{
  "n_kv_head": 2,
  "d_mlp": 896,
  "norm": "rmsnorm",
  "norm_place": "pre",
  "norm_eps": 1e-06,
  "tie_embeddings": "early",
  "init_std_qkv": 0.0271,
  "init_std_up": 0.0271,
  "beta1": 0.9,
  "lr_head": 0.0155,
  "batch_tokens": [32768, 65536, 131072]
}
Each number is 128 + 24 x the weight over its row's rms, rounded and kept within 0 to 255. Layers, rows and columns count from 0. Numbers have three digits each. The size before them is the row's rms in percent of the matrix's.

# up: layer 2 MLP up, 896x256, rms 0.127, rows 712-722, columns 0-127
# down: layer 2 MLP down (transposed), 896x256, rms 0.0243, rows 712-721, columns 0-127
up712 094:135150130146112136148096107098138123136095116119103139160090135119092179121095157097121127143148128142149139100136101151136134092143094140120101108127122149028113160121113186139127179148136123161112119112131137152121163177171089116133099126133133137140137139074140137137167142085077143105125111136118159084113106122158125137125117111143130145131117086084164101138100152132174114120100
down712 098:127146152099104146138147131134127099081136145132165110117153121218149138084140142132150153101113162169127154155124136106118085163131114116120139127097097107107118145119157109086119159103156123108145161134156110129138115113140134121117118085138117110115122137132119159140127103097122121157092134108135142129125151073103118145155164161137170094129133156187119195157113146094162151114127
up713 100:124128149096165140141165181149130097162089115189148123106103152170133155148110117108148124154144140116127099099126119169112120124129119133079145154169126164109139112109113139115150101097080159110155126109119173067133098101120103116050134133140100150110141117145109091110156124109126124121150140146123116116123132135138090121126109077167130107132125162146161114118143133111180157111123
down713 098:124131094150111117124124119082164087142145160090146126100136065129140149073133125133130138111145118153163142120156139108116128135118119102175098113131147089172155147143139101156151144080100125182169120131143086127153161103133148147158151156119163118120133151107131140177163130162142143141119125121102128168129177129132147103137150180122148158077121109102135122102172137126111128116142
up714 079:153150124128144134132167111165141177155135144143083132085177112112120116087157110143149124121179086146108136115098095109150065068119120147128151148164154130111101098144145149102113079108137109166112121134155097083116151111106077077120106127111142126112112106137142114096111137157143129114109122152114139126152124164131154119125138130187124096141138136112116154077143109151149158134134
down714 073:112155170118118140160119116129076136120182135115099133126083143124113099184107137136120130115118159103164121152113139095105120122159159123130118116130114146159134108146115094141151130135119112131150140141117081128128144120164090150088154129148117124156119114122140142108115131161128104100099104144129143148116154157102156106147121150132147097124125117107108102113157108144134130139069
up715 095:104119149125108123165131129061094160148099118132127151173089144109089108163129103103091165113138120185083126140120094119122093106172149176174172111088116163134114101149108173129145090140136128143134109135173143108161102096116126135112151121081117137140108126103127109114124111159144134078141073126087132084130128174116088092132119142140130150125091134131150138121128103162143166090118
down715 093:143098112112160137106137108123142102096101120119128107108124105151119103102097151115128133181117130156160118137122116092117118120142133142123093125093135090163125134067112123101128155075126132102132124149102142122165173179143139132129125132167114119130103127173149187135122113151109092119128152109134138143096151138135133145141155112126091124112162120173116147138118100092127106131087
up716 104:105128142083123118116117156118135144137113118111128093134142107139125114097124175129143117135119190139132081127106158105176132109143153131137144110088123143123100167139075151123110124121148091133121096134109122184146107106145087105119101115155160141130122162124149140152109086109113138129149105125162133117183096137163145179154140158118184118145140126113156104083145086128150146139150
down716 099:114120127191119116127084149170124105155118133147123146167145158162115128141136123124130127120112174151130161152130136115130133147094135133089119105121110134131157129113150135133102118120083146146142183120140111099119155137160148154146183162142132130087144087162113139150172117119128130168121139097092098113128144139113106091157138108126149167085178132119082116159091120120113130090165
up717 104:154129152126155132129168122091155112112159093185115147098138139095145140126147143082096096140105168167114103144123148092170123140145182099093129108156111143119129146126131132120107103108129079097136133139118108178138129092113135114116117132132126157091121099133128127127045103119151145125119115126176163127141097146181133116158118138136151109105134103126161150129121154132132173119126
down717 098:148138119143084166139117135148120123163088124080111119124145110165141127131076128103182114096110098113128119112085103125119128124145052130127101180141151110139133107115144160139104166120106141163110094142158086121140170147160127164131126108142124097161125151111159132168198143138120104131152172152131089126113144133129142136116163139143085116168106130121125115154127103138149083121117
up718 112:117161116115088143131154125119098146126154154147119103147137137169145134125069119117140143104108130117138150083197130127114118147082141151143196131134132145117104169161094116132130141150129112147108108145137135095123100135106113139083097081178120146165139122110156082116156116175117118135103092157178128186124111120128115111108121100156125127110122197119089150109146165106085134125094
down718 116:135153131108167150153137113173139175107122131112118112125157134104131125093091092082159122084151145110091127130137170124111097146116103110133109108117132163166113103136078100122095159107104217135101192101186146120115105085060150152113122126176112155122122162145155166131113065126154117117145133151181114125120125141112143125137138162165134135097101104137144108147152123125074104154153
up719 080:127106094162117143137096104124143118108136115108140129134158099138103138150183129115134066096093139116143171160116142154149113138113127098130135143134117139147115128102143123087112091137125161133131131106150115098114132155123098171130123101121133150147106155117098118155120130114123157123117094109120122076133163123123170136158153122134151125132114144106121110141112104135128119113080
down719 077:159139143132147143132142185133154110118141148139108110148103152118162119086104141154116160141147120120123126077097151143140113118135120136145144136129108111126141173129127117118138187102085091147135117132116124186153164115126139073132122132141145145137151106155148130165104143142120127134172138157144145123142076142172107165147110125142079106143101133104118101139103121148156155125149
up720 098:082104128159119179159100160119120150122106128152097134089129147098122155129099147192141113146136122123119118151092125106137107132114167131129137159131097117108148113125161123135108126138152131138145088131143085147099150130138099138114124136129125094137110112089141148100152122111129107127175131100129136093133154158115118161062083093105093105115118113112116099136155108142139144137116
down720 096:132130099139168160074114132137115146088101122124133148149125156122102122127131115113147138152109132132135109122124123152138098143146106130134162149133132172123125126099105141144106184145121137164130144155142202113125146173146165152106149070090123164096145124163127134155125115113155122144149132092107153107053127113145145115108155103155107099140148142144150168158127110088117118114123
up721 077:111106137167141149147085142148125164109115134147121113127158106173154116153146150164148142136157149121114150157114153166151129124123111076136124106129143158173185137139111138131101146131139142152135135148155153090132107113153120090117126123100109156124157163103163122083132140151088120104130149131191114131150114102150125130130155110148153130081128140110111135141141131124127136109150
down721 079:111105121151142111121146158124123068148114103135116143137108153120127121140125123142076117102134123152127125125123106085099121080135115135119146147074131117153175107126100178113117138129123127166115113098081108106128165106120136167122117156137119107115093145131097130144159134122117117121157134122109123066106139153117123105143146177101082131121076125153146166163103091135127142129099
up722 091:129113138155102136090118124114127139061163135106146132144128113125133125095140151143144143137103091131109107107098151129193121126184138087163107152125198105140139073116118199112116169103101155111154123111135111148129120133136127130145129125163128097117122099152135073123078110110154097122108106135088152167119097156097124150135104131109144112152107169113146120175107073159132099116112